{"n_layer": 13, "d_model": 320, "n_head": 10, "n_kv_head": 10, "head_dim": 32, "d_mlp": 832, "vocab_size": 25346, "activation": "swiglu", "norm": "rmsnorm", "norm_place": "pre", "norm_eps": 1e-06, "positions": "rope", "rope_base": 3910.0, "rope_fraction": 0.75, "qk_norm": false, "attn_scale": 0.177, "bias": "none", "tie_embeddings": false, "parallel_block": false, "init": "normal", "init_std_qkv": 0.0286, "init_std_o": 0.0, "init_std_up": 0.0286, "init_std_down": 0.0, "optimizer": "soap_variant", "lr": 0.00712, "beta1": 0.95, "beta2": 0.95, "weight_decay": 0.098, "lr_head": 0.00819, "grad_clip": 1.0, "warmup_steps": 200, "schedule": "wsd", "decay_fraction": 1.0, "decay_shape": "pow", "final_lr_fraction": 0.02, "batch_tokens": 131072, "seq_len": 1024, "doc_mask": true, "train_tokens": 381000000, "steps": 2907, "dataset": "wikipedia_en"}
Each number is 128 + 32 x the weight over its row's rms, rounded and kept within 0 to 255. Layers, rows and columns count from 0. Numbers have three digits each. The size before them is the row's rms in percent of the matrix's.

# q: layer 3 attention query, 320x320, rms 0.125, rows 115-159, columns 160-239
# k: layer 3 attention key, 320x320, rms 0.13, rows 115-159, columns 160-239
# v: layer 3 attention value, 320x320, rms 0.114, rows 96-132, columns 160-239
# o: layer 3 attention output (transposed), 320x320, rms 0.103, rows 96-131, columns 160-239
q115 106:094113183191084148074118119128153145144132141168111182142156138114095196105083071118137192162195132085142160112155149139119115117172089109065145098096170159141118153092094122083102094185094121064080124154085116117088154147155138144176091105
k115 105:117108135109164157109158114106125131183075099116090133108086111119063109146078099127110151068137116152133131129158095095100125093123114123096136101183097062130107133131082101097135182111108161128101128130126093153130124129135125135181128145
q116 107:170156164110140155150122208097169095127105142162144173169144161015163201172137138143094103125111169148096115130109084108181129129136200116086113153109157097157106109138124123114132103129149143107146145071136055137136129141202111156184129099
k116 117:104138093140155120094182117086116149135149143154129067077115189072094096161081095134098104139180161148150120107077094126159102090149112085180087189159112106085105101114135163136151162180175134204091107162196133132117075153166101128114161119
q117 096:105139137127158114122141107164165127120099104096080110133126131204138119101114100133140193124189052148113175211148139085166139142075121094162119119182107216100116108099143107130165161116154197133184093076121141095142083118111133154124068150
k117 114:143174104055139137138119177118123175073082134165115174138164124135135153144074123112157074143158132188074121153132206083133093137194174137083171067072159169152106136104185167154070151174116095141140149138102165158137119092124140134120131129
q118 101:125120133151088164150123114149122086144149111116101116166100140150136028079119120067110136090094072096088150052102119137141130145116144082128142194043106145147126140125161110123125161071143105116131084141176115114128130093108135147079164076
k118 113:115164138071176171112148137180153122101145220160110098192136107082170159135162109134113107186126098152176127116148116149142110164111086173172079080059114090157119100175099153085137131151138146121182155172071167103061142131096141160140121097
q119 116:139170123108067126135106122175162147140087133119213131169144142083133149098138142147122128109108148107144178089198045130143173063093119077158124175146138117117098156121142108159072168166098114053055171110111076122152134107181063181131154149
k119 120:152130223113117167173136094090127138114116060114154095089095118111133150081188179137131154088092091114091188149090117114087144139114175106135179106112164141126179138143066158128185168170118146141137076204171082102175176194091123141116141080
q120 103:142086141135112130084144140118176098155125118163114142145102122103151105098164101116125100141057161158149110135130177125159204156095091147121158160131087110136134205110127088102108147134154113175141111111118041145134115067151093089147141123
k120 114:191130160143139200097148103137131114167114146097179117093136161109130119145114183140144153124127138121158144158100123179156073100111189130099140108153097084138100098106100176125092129121126139118120091190170101108167123068119086145078084112
q121 106:146159095167169078094140176044202151124084089117100174104154123102149130115079121135169132176061167162173151183074130164083137109122139206059132111123062166106157143111155157097098120124174133150115111176129107198111134120135135173136076089
k121 112:107077127157118110122119136136121138171112131127136145188132125110140166103113150155075097156171164120144134131156115109157137121128092098120173119175130022133118112178120191080132089106125124121077142147158159082115150147149139124040163137
q122 103:115121145154126131099105140119108107111129144068089139114164137184054052121074157133109131147193110131111115190135118137087117156194130102132112128154095036132113105126104161098123094097173078117090146097148133124094140156179118156177077098
k122 105:085115114128152100149104166085132104130160109174112071191114155118149095084113097149096081093075162114134115072120126104105147180105116119088074175097100165142143084114151143133165169120153157107154113078183109130096136119153132148058134068
q123 105:177131126109141101117068092176134134154108159103181119155148113126105085124169124129114130134110122112068124138091149137104075132110110071144166114051086127180099102151121108151182069162121133167105141155141143090148085178104033101126143116
k123 116:105162116119127086119195203146127120110157112069154117117117152156147177130148110141165127124140085112109138099159081153116178098165112140089125086151040174100135077108074145180110141133168111169077125142134186101086168113128147119147172114
q124 106:120146140119122122091120186124127139149115147165110112129160149093070140130148136084123146114128131136148138134133120117126106120171155119081092121104145082092090143089156160141060165129102096096120124135125126138148095140209067147127124113
k124 114:146145166126073152104087147123123189136151128052129101172097138133116074152104120154172146166139123107110088124137168086110107123109175073161071111185152119117106114114141136144126096152085133120153178174146135107102208122131066125085151090
q125 099:155129117160078149069068133122095104102142141134135149136124143144116151157112171144102136066148121121186127140121185107111113093142076098107107112130127093094105119123065072179164120174122113077130128146170130145156078121151138133064146133
k125 113:093148105096097179158113126134073148030069178092125106157121133113158080146099102093100100151149117153133134160149127116138087103080099119070111153141128107170185114182102166141139146100184140177127159164101110123083077114135136147148082135
q126 107:124104129061071121147161116122129124157144154158169095193130117039128148088103136127104123139147180142116116117098141122165122120098099136143093148135141134109110138142159141148134124095113157160117117127174135051102128138138155133130114090
k126 122:139148160107134185153167125115178137103095112133163178125087112119119133152110158147116148130124077071114148084175122129095115116106144199129099166142060180105083167118106157105195139113125157088096080134149171143149146126081173168112116087
q127 104:172114116143082166072150103125120164133114104116051114134127123144145114139126158149098125107098125084160117117143044176169125159178108086144135128166110141164079139138125091225085161145110094194151098105123110110184147123111119089102130073
k127 112:048124174100190129136169118142117106112096169139073109089111165162167150134185186104140114161141092120140122136142125139120173070131178071160187107154115099127125142096122156086129133148131104150135027175113068181158131151163086090127158130
v96 124:138159136104160091091187093186110180122096084116140067088099075177126113110084106139177155154185166125093151111128098109137112170107095113112112125120119148111129128182064137146169099166121130148083079141123142098137131089133092159076107119
o96 107:181190083097162130118083088088128186066129078081159149120115135160123145127084119129182077118137089159165163129095139147022128127135129162075165177165170118111131115164150127124104088096098157099124129083170138203146176093140116097101167149
v97 111:125115141181066157104139115180113157121137175106082141107137194194093109137143148128126138114141148164118131121138124140125212106131163098170125114130157054114105105159093124139224168145121105153167109132076083139106102172113127128224162091
o97 106:143203103184153141145162084127135093087049143155186135102163087108140140088128117169075120119153129094092108159084122121128128143118090152137129145129162096158128100135174169188063130091123138127144152123101122138141113142110133143071115071
v98 105:171131130122161137136088118123121121191117128098171128108096110175082139155126179126172159150144153127102137212106157184124090131180140141140100127068085202106124103169155080168082152174125168126027102103167103115209115159141167130115157109
o98 104:128143111177133138120087097168159075105135083155162182136159138083130135189098101196163074154163139086144141102112108090162086115086146127145147123139157129165110135114149118179161087082095124114139158152117128107164098063088113103177158125
v99 113:152124119121138142146147101204064158115072164107117140120127156096130152138111139095164133126109108113064148156161137109106054107058144117145140136086161087128066085089149156051181180112151119132070127134161138209137132162072119142140101025
o99 109:106108111164106133145091115099171090163086143111110072146056127145170121122131173183116051148096111125122111099140105099198099156146129147137162072106125143131167152141121124161141109108159157113179134075148109152037143132110136166142168095
v100 120:143130144206140096113120107097070080094103144104092105136129125131110160166157186099125104060081126125096105100091127069109080131135139160141103118119152161162103116166095130091136102156134100152128178119072146182143131122150125128141139096
o100 115:141114100088099142115125069097132167133148103131112123135157143113183170086115127111164168118126135177184142173105107141137149151103170124140127076132107108120111127110150163141130090144071067084159164122104078068111146118104140157118220159
v101 106:103150096101081133126114154150145138077100146117154153205111113092111097112120149103072140203163110154165069153137088175105115123148174125103155147067171092105135132092122094113126155099059124127088185170163104131157085111133093105151125122
o101 108:100132108122158172079117122186161050165159158155149153125117112104136179121144174152130081120089083096168183142143164102207107143051092117108127158123112094095168105141161110115091087196162117123114141104068115142170159134128192114091166118
v102 110:130153149137159066145122114154091136153162092059123207159127163143089119123085080144202136162168097140146047077125090156129141135123172082146093121109117119093137195165130108114088104142103076062169051122149126142119157137152080145083135095
o102 108:068128075141110096108162156134156151140137089096181083073121126112097119096106125165112170080065154142128081154134131166069125133161091093192133109159163150080185127092108111157117089117151088133103109184118127131127117137177125095142088110
v103 115:121101126169116108132096151122095103123149162147156078171138173127102121132085100137144147048153156121075118147074145138170182143109191152089157136101092103136088065143158165128136126165160123158137100164126112136165139158158129112166158103
o103 113:123120140124175119088159094125186144178098114110078127102155083119181142135158108124089137124099197104131136133105121170112157110117096088096136057138118113057091156061136101068139097136113089170103159065119082118051120056177130151113061084
v104 105:122155054106108136080132141139148124112163092105161153061182120108108075106141145122144129172086191098071167075125164131149130095155070095108112131108179111102160127092098144143132100122110105120121086087112157136158121171104212151125175155
o104 107:122069103086127131087146129101133121150109130156167149159192168112187128129173121062185148132157112162136141096170080187111178098140120156156112154182130147122168152134098133095157195125129132149110114071180116172143105049174111105110121125
v105 118:164126112167124127116156140085079120136106105089101159162141138138089146156081130122151160155112110127122124120101121144118145152093160146212128121076106117138089064189062176197040167143079131142132109135190112109133155107120131104049128106
o105 115:066129088076128160104150177125176174129097076180159087117153092121142178128145075187156139110121108101078186147136107104116068151123124131138076128165148118156149100133140149097117094160095129124166141150120147163127168187139157108102122169
v106 115:137156053115126129085113117153114112074071148094158091124134094095084155139139123137133063168127139198101140163115121109117119113039118098066094150118190136141116122153095099109167174174091091131093117056129158103127153150095130135119095126
o106 110:135149112100154081075046143139091092136119134100085158099144167123125169076105142109147127161152097092159160093096098106149114090138152124119188110130148110115158111167151139158095075114125114117193105160115169102129112130089091139089115166
v107 117:143089132177075139081147149087132152120115132086134093119111158069096095112089141072120082145122126075153112130141158154099082108192136178163139119121112110163122171139118057088203133148148139186169174128132091189175111135098107124199138132
o107 112:134120151114107178164089117114126120125100104142181129118158106160219134127081134117159086100198098191049107069092169117195130153123090104139161061148174152108117129137147081120105101106156111157130079138095179063145091112122130223154092124
v108 116:100134116171102120163115148081116130104085171161146117116118143148151187151141093086104098142146039144110153140128122125128143144075088086127151108192087057182151116165111146143099158172078137165063081126175133103086126070109124137200159101
o108 114:159151184114203097165166150135108102146137124121126163141090091040138087142078131090092135097124099129139092125092124161099157128110153197054112171134107141160155192131178119147131103118149097081192154134164148129056150146166135095127145099
v109 118:106104105118097103130159146153078086141128219170166114176145094103077111132113175087177096117147132124076143127133064120165091123163093125111123152175181077114151114094102118112201145091135099176118133102126138141089114138098076110163110131
o109 114:171149152152061147152103095149178173117128135114138171123096079127120092148137082125177088180149122083153125126116169183114130118127163113165132138204138131092138133183114151145094122149189121113129138098108181057116049079140158171159080131
v110 112:126151159050214144150160130126199145139124152090110141091149147092129125076217090079107067148075165091125127203159100133101109092145060154131111155190150089075134090156114106165121067164120109119145103149068137213079131137134158164113048145
o110 114:071107166106039116145145090111118150156148154102117094079089166123117130135094136130186075115178141145169116118099085099125128198102117119118193046129123151109105156113146124099088122112125159134127098109131102103177121121163086122099160189
v111 123:142180056108166152092122158181171141100070125091117099128136140075124177097080097093194143115188073146141082090145108115149093096111129142145108145100099142151158154166044111179118159100141167117110089134149116126155095119122115133111097161
o111 109:136100092131105126109148149076083124154151160155113157112121131190183083123093080112165074156136093130190098178216133137065155139162137125095130201084101165152099150099134089137145057161095114082149057138095160128144152132137168125146109133
v112 109:172151112186117170126165152151149106120130131150119121145109110184124147155102122111134128101176149112115095096116068093107109117145096079094108084156142137154077113171164099129143141080155049111096159172113064158069176169152086167143140107
o112 108:153157168110089149113084068142110122127102097110137093140128138149117160132103106171166108168165148139088163125071099146160117142152140125130153114108079180096167168088139185169146127159170124134123093167172082129123125081082141092133105163
v113 117:165130127117071088197099136141118145143094129163075137102092131074176128140188096125126127106117083129129203137149117163138147160129184087130186064160144111129098143120128169113151103091063132124100164190120119158148110162086149147137083167
o113 110:091139133129142131148131128080119133169208078121146131161168117180170092124108133087148093122064191178155145102145153108179129154180136161055144156163086127143100127144150137103109161112152114015103077163185140146116111104125154157143134151
v114 102:167098158152174091134123202107134111155159110158103132093182167163152137137130157109161127097132112136120108067098158139100146104117095063122122146105096145130155126178140115154138163079128163143129176147104094097147160131131133060175175172
o114 107:087130103111172137128139093125163119197094157146091078098089052158108141132069121125113132118132202162101124118136096091095165134154115172133137114128174139130154141068122104097161126127123171128043093121111169117132071114191096122147109086
v115 125:104146184189150169126117112105086057157116109150157131091134138185108124111062170126152161173141145126091063135070078150121101093116055156137099103130182113124075096100092135116173134145138129123109121159138139147139189104112158184134189086
o115 117:147071132154108136108144109150109149099074120105111049123114126058169122156150101163137097171085158126106128114082083168141160133101180091132071183106106166076126115122122163108114093159115106127132127121132159146151169128149134129142100090
v116 111:148097150106155112139116123096111207121157111109132122121127130160118148036048131172179132204138150181079142105126073096145129120091139114091109151153179160096147125118084154173192132131094108146078115123142094112164121157165162171098152134
o116 113:082147168123081141065144173126187191187101175127077125139154145156140172128169108134108102046113105143152122113163160161179119145151169110120131102119109085116043100157120114140111175077112156063103146194137150157148130136105084114118116119
v117 115:144126132152144130148107102151222122155113129097104119059115120109074150142122113195104158170120088071128150109156161058121126148106180123140102157131123148152179137116112157105111118118072117103106100104123131129129087139085105111063096131
o117 115:136086134095156186114082102140120195140119115148145057202119146144129185108117128083154133118156152133134122136094081144087091135195112072126114102143178157124112128123145172169109053152070144147120104171126128082152139096139160192099131151
v118 120:155074152153137136087099129101119132156165101150120106115121096099166128087138159124087072111189173116115150147093153144154172078136082105137204117164092106136089117090132166091083161066186159171126101109104089131066133093154155140086124151
o118 114:120155109108189142124165153127136152129127133132081118083135107084121099089136057158129106166056096123124114119173149130185164178149146110073121109125093148160147114159109096168165137153166120121160079112158093115162103152223115127156187096
v119 115:105136185119127091084126106120092094139167124154158159098108190167137127120104164099118112102101181152115185166143172122152158132153102085114160091110159102118128125119150104131154091148143155087128078106099094144106111212103190140159096022
o119 110:098170124141113156160112161168177207107074126096149088129117097083114128129060129138084197123150115124137125119116104092195069103097134113178160136096147223132098147148132155090105162125190118124146153132128114108092117123143073152148147110
v120 124:154088088090067078097126151094093179097099099032127102150119139113109098160179138146109072064136096126174221132159135154143102140108133127112107110181147180051153127053142091111155132102108148119120085132092100138094091107091160128165169135
o120 117:129130126125178123151102125164108076073183167137156205151156119161159098153115167056083153084117121141160180119067176126114118153134084098171108108158133135100128137190142087129099119133131144169130101083135146154147128135089158089126144184
v121 112:168146177155098174091139160094123143195136111172112086099094150133118105176142088193108115168113158127194110126152124098176063086118201167122091171111108108136096159095205164134137110159142087138188132086077128135143161143156121175137149133
o121 109:141098197097116097092178069159147095147108091138079154122135140127073141151130170178121140122112109080095101199114110132125118185093063102115123122129075105154070133164075106095149148155122183135123119104100165074158116167101134127110140162
v122 114:129115174126149113144112140160126114112117081130142085082181148048186170130149207060049092132161105121111173164106114132139184157120155161114135130106087079211082085111151155120138139137113109110099147121129155122136201115097137106124130150
o122 107:132157100140166128147175139160151166143143142151056174086088136216155134139121106149171104113112132145144074092135134132153178149136122155098101159138139143055120147125121128152177119147142131150193182148138110088097099138126129131132188074
v123 110:153152140155125136075069159183147157157153096104091168133162149140091166193115090137165088205121152143105102145126184107083058114177118112116103140137121116134122161060111132115072099141124112095111137134157039113116190147139134135122105114
o123 107:103077124069173154165102103062100055158104113172145123157125126156141110145122075127147141141175093102143113142148022144108138095114145144150137096176133134105088144159135145132185137086101118126118160143138132113113168128086167078070142145
v124 119:168139113171141131128140096133155127126118122188106186090140100098055080134089154146168128124081202144088082141108145095110150182120128052125138107078086166090204112140098190135079054137149095116109107172109185139104151123114160146119104155
o124 110:152095132165164104125109112116176167126130175125056113102096129089095147164086127096182137179120139168164132132143160139068112153107107165115093153188109162113097089122118135147118115168086118135136157072168079088091177126135063102136115101
v125 109:156131122100145119153161124111120141179142151213160145122141186147131102142157102083208102165158118101131146157134087165120129098191086105118174136101097128133154144109106121121127166100228113152118154157151103105098088164093183097172125134
o125 105:076118129115117142169173126124236127110207108171143137130086084083099115091182156140141160136163123114101080158048193154118092130151136090128117125104163120134087090134088146130121079154099165109101118134151107169235096124148134085166146129
v126 123:109088120170140120104112126045146118153142106152097134063135164165045080138136116146130154165131111102132158096153078093180150126139145118084124158169075098122140150136114147140085119096096107105141117131087088115133109105150075162179130121
o126 115:112090182064144145105158118144136102123078158085108161129146133149138118178139132142108078109137106157144140177199137123082131107156122149141084090113168135122114092095115144148161135130174120114133058100154118077143118153182164122145114134
v127 114:137168111118137127108052160111119141077122143102127084111197126101172153119126134103121119106082098110183167134106141138086118093071090095152108168127137145129141120099105093147140106167119112109119153102169139117100160170129182149112138166
o127 111:177077141087161091197180134156095085170209178131125186137090112102127120151135145170143164162187169138103147098203102101122151162089095107094145127120130156130139141133183154143156164166185149106169073135151147152138166073111095099160111134
q128 091:122147069118129109129093086114087154078111142159169123108149075094130213153104150111098119094138123100087113111133137137120132169112112164090096175097110103119122121083131144045145139124102087128114090127126102158087094090078109121082155105
k128 093:057064111123154146096125171131091086133096094117131139165136141125114041107090081126143171119162123133109140128127136105118109120035167105156140115108116067146186087142150092123176089122151140112123123091149085147152142123147159120139183184
q129 101:105168103098116117104130159150107150162098119160112144146135150119116076127133112148148159119125125092111132151136100114185132136105064164129104155115105134098178157161163177126156130133143135111087113136153133101156086087092159153123149164
k129 088:086055119151191121196135137124186129083121074199173158101131087214108182146107152103179150133127100164131135111133153129138082080100124148114150199171131110124161095146118119164136141115153156101133133121108122139110122176160088142109213104
q130 101:129103155147082069105147148104137092152131079145137086166135194127102162121137126104174115176136111095113130101119086161115164095167171179109079175135132195080139150087127087103078164178096132162097138148174110167141159140142143101159176082
k130 100:146114132099188119135111139092145110133141123139136083191065133073101146178127160098091094148136144093113178110128127115154133170090078134117108129132147081152152077179144108145166071142152098192109092122163146135103108131115145155163110138
q131 107:096123112104154097060119094126134164139101150064121077105147162091095082125155079092098129133041153141116138056086091135174144172079146102153095182060137149120188114154130120137089125172100150058154176101135109166139127103107117120068117151
k131 104:119163148060152161069146153150119138155098107130092178106137160171157107109141170130139137119152103116189122135185156147110129079146187169091127166154136105086081146147138173164061191133104178103162135137081135119147114106127110131101148095
q132 107:012144165145155119164163140137166132157133111169161113156171155140111141146086111120133127174098147083142107177102100103105144113080094114101141161114133128145164131191160147066160130140092108137102074186144107133168079122124069111126113098
k132 102:132114149092153037153115168140082148156101137096091135044089119099129119112167157127127086108126088133047101123091123139164166114168136110138073183143160155136117169080194160101128077201105086115108159086149121139144146116132196154096125048
q133 118:105144111147181091146153151060116105107086180105127095107136135119116136161142117130102163089181192115160111186112112214106146110176188175158146145133117157144052163142201109182092071102119136128122143175046053063134118128064146212114118125
k133 124:157139119129097155149114171128120143122105065156088088124101123142068102110077176181134141078110145086130140083106118137123178142160115088103090076189075113113127053089153153115148161096096106186143166125133167074118138086143095101153137196
q134 104:192089098085099177139125122069123122122144104131092171109163122135139138088129140159102150128065126167159129142137106179127153111185108127091138139226137082145068137167094126115174101078131128156118116148127112106093112171177168152136113171
k134 115:097118071172114120135131154126134167183155131123175107108065182119133121223156113151171116113144126154120105149161095107112146133121150143127057150059126136151175188078109120132099181153159134149158059116135098143184157076122147145105153069
q135 125:139076107107127121132117133172151139124117102141160205143106125097135104150166140178079142166101051138115165126074126098063109147111101144112115102081147148150144114125103133122107127158091109135152116177139127092098149175164133139151084154
k135 146:124099139134155190138157158045071143109157165178131102157139172152111102106158120149191129145124164166167131139142170073160147171216139137119159116105141111134086112089103125172107152183114130124114139096097076158126128108149181163104143162
q136 090:140152150133058082153109152101137090146133146041173175110081106106185124102112126169084136156133132195136102107155125108153126147100128126156088088163087133192137076123099157144132140149120120083148147165092155085080182111128081109095117083
k136 126:152150162150136162126119154140144131112075142109110125071209177143098120122100133094159115078159139151145134146122106006125130093090170120125176075098120109085087125092175087135107156057081137170134146181091080105168115144179114175131146122
q137 115:202180106090118126100064114125156117150121172099153076159128156117098100125093129148074082148154122145117106083101133094138154079155118123177142135156140120076141090150098201110193097094115166093160133111123134175143180137090163145096125145
k137 118:114128145153124103182131142069114144140172137144082107134108153086125096166116116083130168141191166137074094168107127120085109135166130177065127049115147151175206127127107086103100113103101081164137156165155142080103131137128162186152100139
q138 118:131138116108132082132099073140140137117105177160137144147085151091053130138172126137131117153175178192170107174156128154161170125166074096058135118160172144112125131125162155119119134082100190122142135171151092084105101116086123151098109118
k138 124:085132134139062147098141107152060149133156106147098109097122103189183129163171076102152145093134099077094135080102170123141150155169155118073168100064119072086119075145069139151151176146094113095159197162136094174126121159116123133129130149
q139 125:127101167150119132120092115116088159111101159124068126116112121162096141143122187144089179099087141142048144077078090101085073105126159092161125174109091139079088157077230142121133105124165144124125143099150092135146167169164141142107081126
k139 126:114145190111197125167178095177146098069103160111159127145076134101096108130163108136158077141120109131138086158165145179165146152150127180095159139175131079120141143117108140101144203134109173136149105152156117131052122142083111150081119116
q140 119:213114156110096161179164143135188123147180143091186075109120125140158135178160153148118118104106147206138108183106159117096074115069124102155166115117118122132059093109118109143118088106133131158111129160080118068093105139135146136169164132
k140 094:142114137141127138101066127170163151129161139115099158173083148116189119143131149151107189149127138092135098141118079166148153158138117121122103125103099184122096136132095105113125151143106126085109163119145133115137135080075109138155064087
q141 107:103157128159067046144155132129164180105145088114180121143143150135088113127096111146152121153172086119139104140095171087146128193149143143132153116181130166132137147105100097121117117120118140132139145203136113109161127102082135129155158116
k141 108:088128134114187150141128082102101086173103134098129133041153066143082140110090126154153088095099116175095178110118209152124070091140135161102112086098117105052135104152108119139126106132175145111180101130094153192091148118094069125154140105
q142 102:124138130144110135141117111095109177117105201097153123098155134144160124158102147142114163134148103123126146151102163080088066172141124108120160127147101095151088097130099128182150061091129129103118141160090144165136097149089109095201153109
k142 094:120097155111096148052105089119203153167155103176120141158136110159143118135077082120121157092209074163134138105156190152135134090122106183158080143167096104095081157143088100120113197148125149165129114135141165139123181145108138058179054115
q143 094:125202169133139148142086132199169169176132152080179106139071129129179112144132139142125150075091177167073055153137164103123073135115155128183086118100150162126122074143115133144183089110127188092142141125208077106143123154048122134141138204
k143 099:113104110059109066148144083121113140178060112121088145153141115129123081113131141156137170053093092077164159130117160157096091110139143149161131138136123125128156121148128121096101197132151100122185120144182166104111130060158089195145126103
q144 090:137158097140148081125133065144103133101138135133122107096221099099163116125128088164129125193153106130140131125145085103140073108128129163097127123147165099132138126086099145135114127088125180170106099118181156143123104189143129080182113114
k144 106:137113137047102106087077162149101105184130124099108112127148140110135133182179106131144154123205161061088103147206218128110160094137126124123132194091111123112082145164134177133170125143192110136177144141072143112108135092156129113089099099
q145 112:171123139115202176163145152158098099124067112106176131167171141102112139113109111138167086109152156144155149123162154193134166199124128073135176139188114138123096111145190115078154180140104178153094124163122155136105096105156116142123148056
k145 129:115124105136127074091174132145085133103121115170077136105170106121080178129120179151174189148117182140122113179126113105143048074180064181164152139124179083176138106085066152101085107071189087147123057083113115111122141136150157086121095163
q146 108:145152102153154091120150137086171143109172136109123143103148136089130123176145170111154168161153102085155121093159138119100159174112102125144106090122121071075151134128100138132154161096112149097109146114075151112128140115146054065113139084
k146 115:138139109130130126158182112127110128194021086106070151145179144115141198093196147077112091107123134152137187137129120129104124101100182107163146130096150128126126164111174056084071092118185117119125107160129084135108120138184127174127051090
q147 114:129141150105140181100109197109122147129114107153149204133098149086132104148140138114133166168050143163116132128093090061196127108086165185101093170153204116136091156146119112101142098185203158150111078150107120087146122099140136120089132096
k147 119:195178081178139114062184120111185129163116093125065120152161128124144130153125148092128170144111155093135129144141158159135126146150113134135138161135091131124166058071162210109077118089094126096116144119129108095139116123186124110127103114
q148 106:151160175127134120108178129149117113120089117127098110111135152120141084111111138098146216141114134117136125121135114172175137111151144107137113169121133171179149117145135121091089098119091059072157105115192123164144141138099140201089140151
k148 098:147116115123155109122132091167104107135068138120149086181164167103076168162127112155135062080151103155186115170134102076155159182112154098123143092079096135140129168073162112136159206086155125190139093152141132134090128124138125123119151194
q149 111:086115180105142161122091109140138041128097110076147146096127095091119118160134097113153126197150105129135099127059119088119110160081103165176114118163071145177066136119103096089068128075134069119110122153121146128194112138122112180101136118
k149 123:121057126136139025153132111128151097129103146194108118096069194105151065131152173151161117106121125119128072153163104116129166127144103121192170104112113115077099156135136196192114143150106132164114123111150127124130174156166103137120165123
q150 119:157106112099113095122117162143129207063081149095160109159147128139112095152109105117154166110175119158138111166142057147105122150036089132129137126108165132069052070132135127086068088147126071143069128150076096092111128058142072128098122152
k150 129:122152085145137080174059078133097084168125117175128154115151139081133115090183183131080115084187108147120115154135168139113174140152143152072140124181109124153104141135143118193108158107097063110141153110118069072168143080100114137191126107
q151 118:126127115157155114199128105141117127112117126110110130141116106094112137117121126130094097103121106185128119082085082136119158133131163123096067132107155101078113123101170141183146136070130134194121118117140138129138116092117141110150117072
k151 122:179163166167079148167098155131139135153144109111099160061115115150128130108127115109171112147122148127122111110147146177141112103163092191181196123163143119128084091114090089107119110162149052102156140202095112125107170113145089155169051100
q152 116:101125132122165100158138135130086092197145142154128132133167127136117123123126193123087114090159137097121199156126125146147125131195127081105127139116071148097127117166158142148148135131130131074163106134115095139151106138142135135115119133
k152 119:124110109110051157099112153129171108093160151176099176155095124079138123154120055112204173140114154111137145144124072126153143089072171119133097116140179080172091132138087100119167143128119173123169092128108107147109149178115091132123104121
q153 116:119168176101133116157173171135126109122154141084173095124142132128120135182105139110171115083131090142106156163099122112134124088147110113079117120126050162125132101119066147130130085082163130130196144150101136178144153151082115119100107071
k153 126:141105090151063116119121075142149134104137099119134125208118134097126197153173172128169088165089149167098118094166162176128167159122086103148171163168163083076101124128162136107145122186127095125140138072153090117056157119168109151176124172
q154 122:162076161132155152121101160141075134141155126142097070147166142129090055142126145081120126096144107102126121178145131092130131164156139108110122103141121158148133125142067078103103121082175143185163096076109085096112145118141158155175115131
k154 126:127103142166149103080113139131129084095164152142132155142106079124118142101120088067125095150174143188110073120148134080109137127091088145119126165109070097123137098094124157163167072107058124170170113126154101111109148133151142054101155174
q155 120:133128156093139120111081078152117140120144128129181140085150160117110112148135136138109133115131200155148106195160157162159089108139105087156135108110079093165106142083131133069124094125074143124175088120165133115126119110127103121148079123
k155 127:135123127141168093122143159123114123106077130091045120131118058138098135115138146109172045122104105042116148107136092170152171126119101131180115107105066133088169125154108127112114227143101161139166093129138178109177106169169165095135097088
q156 115:191144150105111193163160126120153133132105104141141103186154093104158113114159170130107160116188160192107143123132148140106191103220121098211118098140126102113121145128153106206102114124137121129137105106124145139155132105124177173135166122
k156 122:135097132128101076112076118113085142147095165111130182103168158097089104159069134185164070141151108057151122127069097121123154154087130126123147092188127176200146122135176153114066151141113137119176143163094123212127102192141149094140125155
q157 116:119086177093120153164142136137074154146162158090156149129160123102159140145157124061108125151110137126068160131118137113161064126121159168159121072093136126088112131196123205115119169149047155043147114125091111124139143119101101106179109179
k157 125:077179116123136082174085107182138123107132104127153068075115063114096129094115143132153165116205104112114101094097139171119170090188146069140151092158083117191158130106140125181159163133119145146142143149086100090103147085135160161111165120
q158 112:145141075097123143116128145097106146189132105099138117129124131135125097152174144140156122062175061153143131168126133106119098121112095106123168148148091080172127133148084089145095120107091119159079151159124127125135168126133084162121187117
k158 130:064161088145172173142184138116147099122087096202090199157186151139102167112171100134127157151084147135093216112125121128132224117150157105112078116171114184112122115090111145117133084159109137182165141107134165121136067153071165142115141079
q159 117:088106109149174074111065113113089157089181127126210133141104190148152082113166067117131133081111163150164159176090162083101126172153132117100142113138124127134116123082152091107174087111074157161141116097110157099165113128112128147154081085
k159 126:098104104130151100102172120122121069079181131149150211155162163131142141151172146141150090204099110173060124099142133147161189072084123137128137130130149139117138137065107133031163146149126089118100166118080103138183135104142141098059191100
v128 123:095119162119183133141105151122065077117139150174120145107087123029121070140121148142102166087175125124177131088168132061095130168110103192118147078119094159116103158138173090155159130098128125108138114225180077117147112134126135144092136130
o128 107:128134143093100156118142080094122127159150091094170110100127163098139095127201183110122159042111097151131106084109108123126106128120156109185109178144102150126138153078115096065177174045138093154109111149162155186211105134131086106186145135
v129 125:126178138112095158077128155070113130102145117147107193090163141170126104157073147087125159083173106084092164141117139209132113094097105142130116100106123155110080141125115121103195180085139145128129091134127101162149184196151135170116149148
o129 110:175112124167104121108143110139114136096108126123155098103139120137145065058142140169149136155078147111138143163165140116182110129118139121076188162125123197113153145148103153138149122148125132138143151133132120169135111095120128154128100133
v130 126:171089132085168119164132054125183146148173127156067113172125123128115154203125131124161158139138162111042139056061131197184108083091150078046148110093070092190107113134163203139097153062150119146193115086132197188094160121133094125121119047
o130 108:136045074136077150144095152163088146151111096140113168146159116083141059117077166148131113146129141122119156145134115084101141135139046093158124129167108126143174157102115154077099138113090136160117181150158105099171148094169153102082130116
v131 115:106089090155061067131103155096122113174175111147123107097118126183144138100118171098112112160102157128111154102153117125125070121046146120078149181130144111097062103137103121117146127164093161115120153138145070136169100111166159189155149083
o131 101:125135181167159135096145074164121128150137150138173138135073118162144176149122107143136142147161112154157088139152145173110118087143149103137149167097102071188127165144151120152168157082131128085148105131182154151092179155113130073159087099
v132 135:152130100145128145104126067137129137104159169099151119164109189085110144157109138124164114103099129141160083164161127174121093204138131136129104155197155119159105133080115118102114117163124140108080138113123076127136086096121148160122153114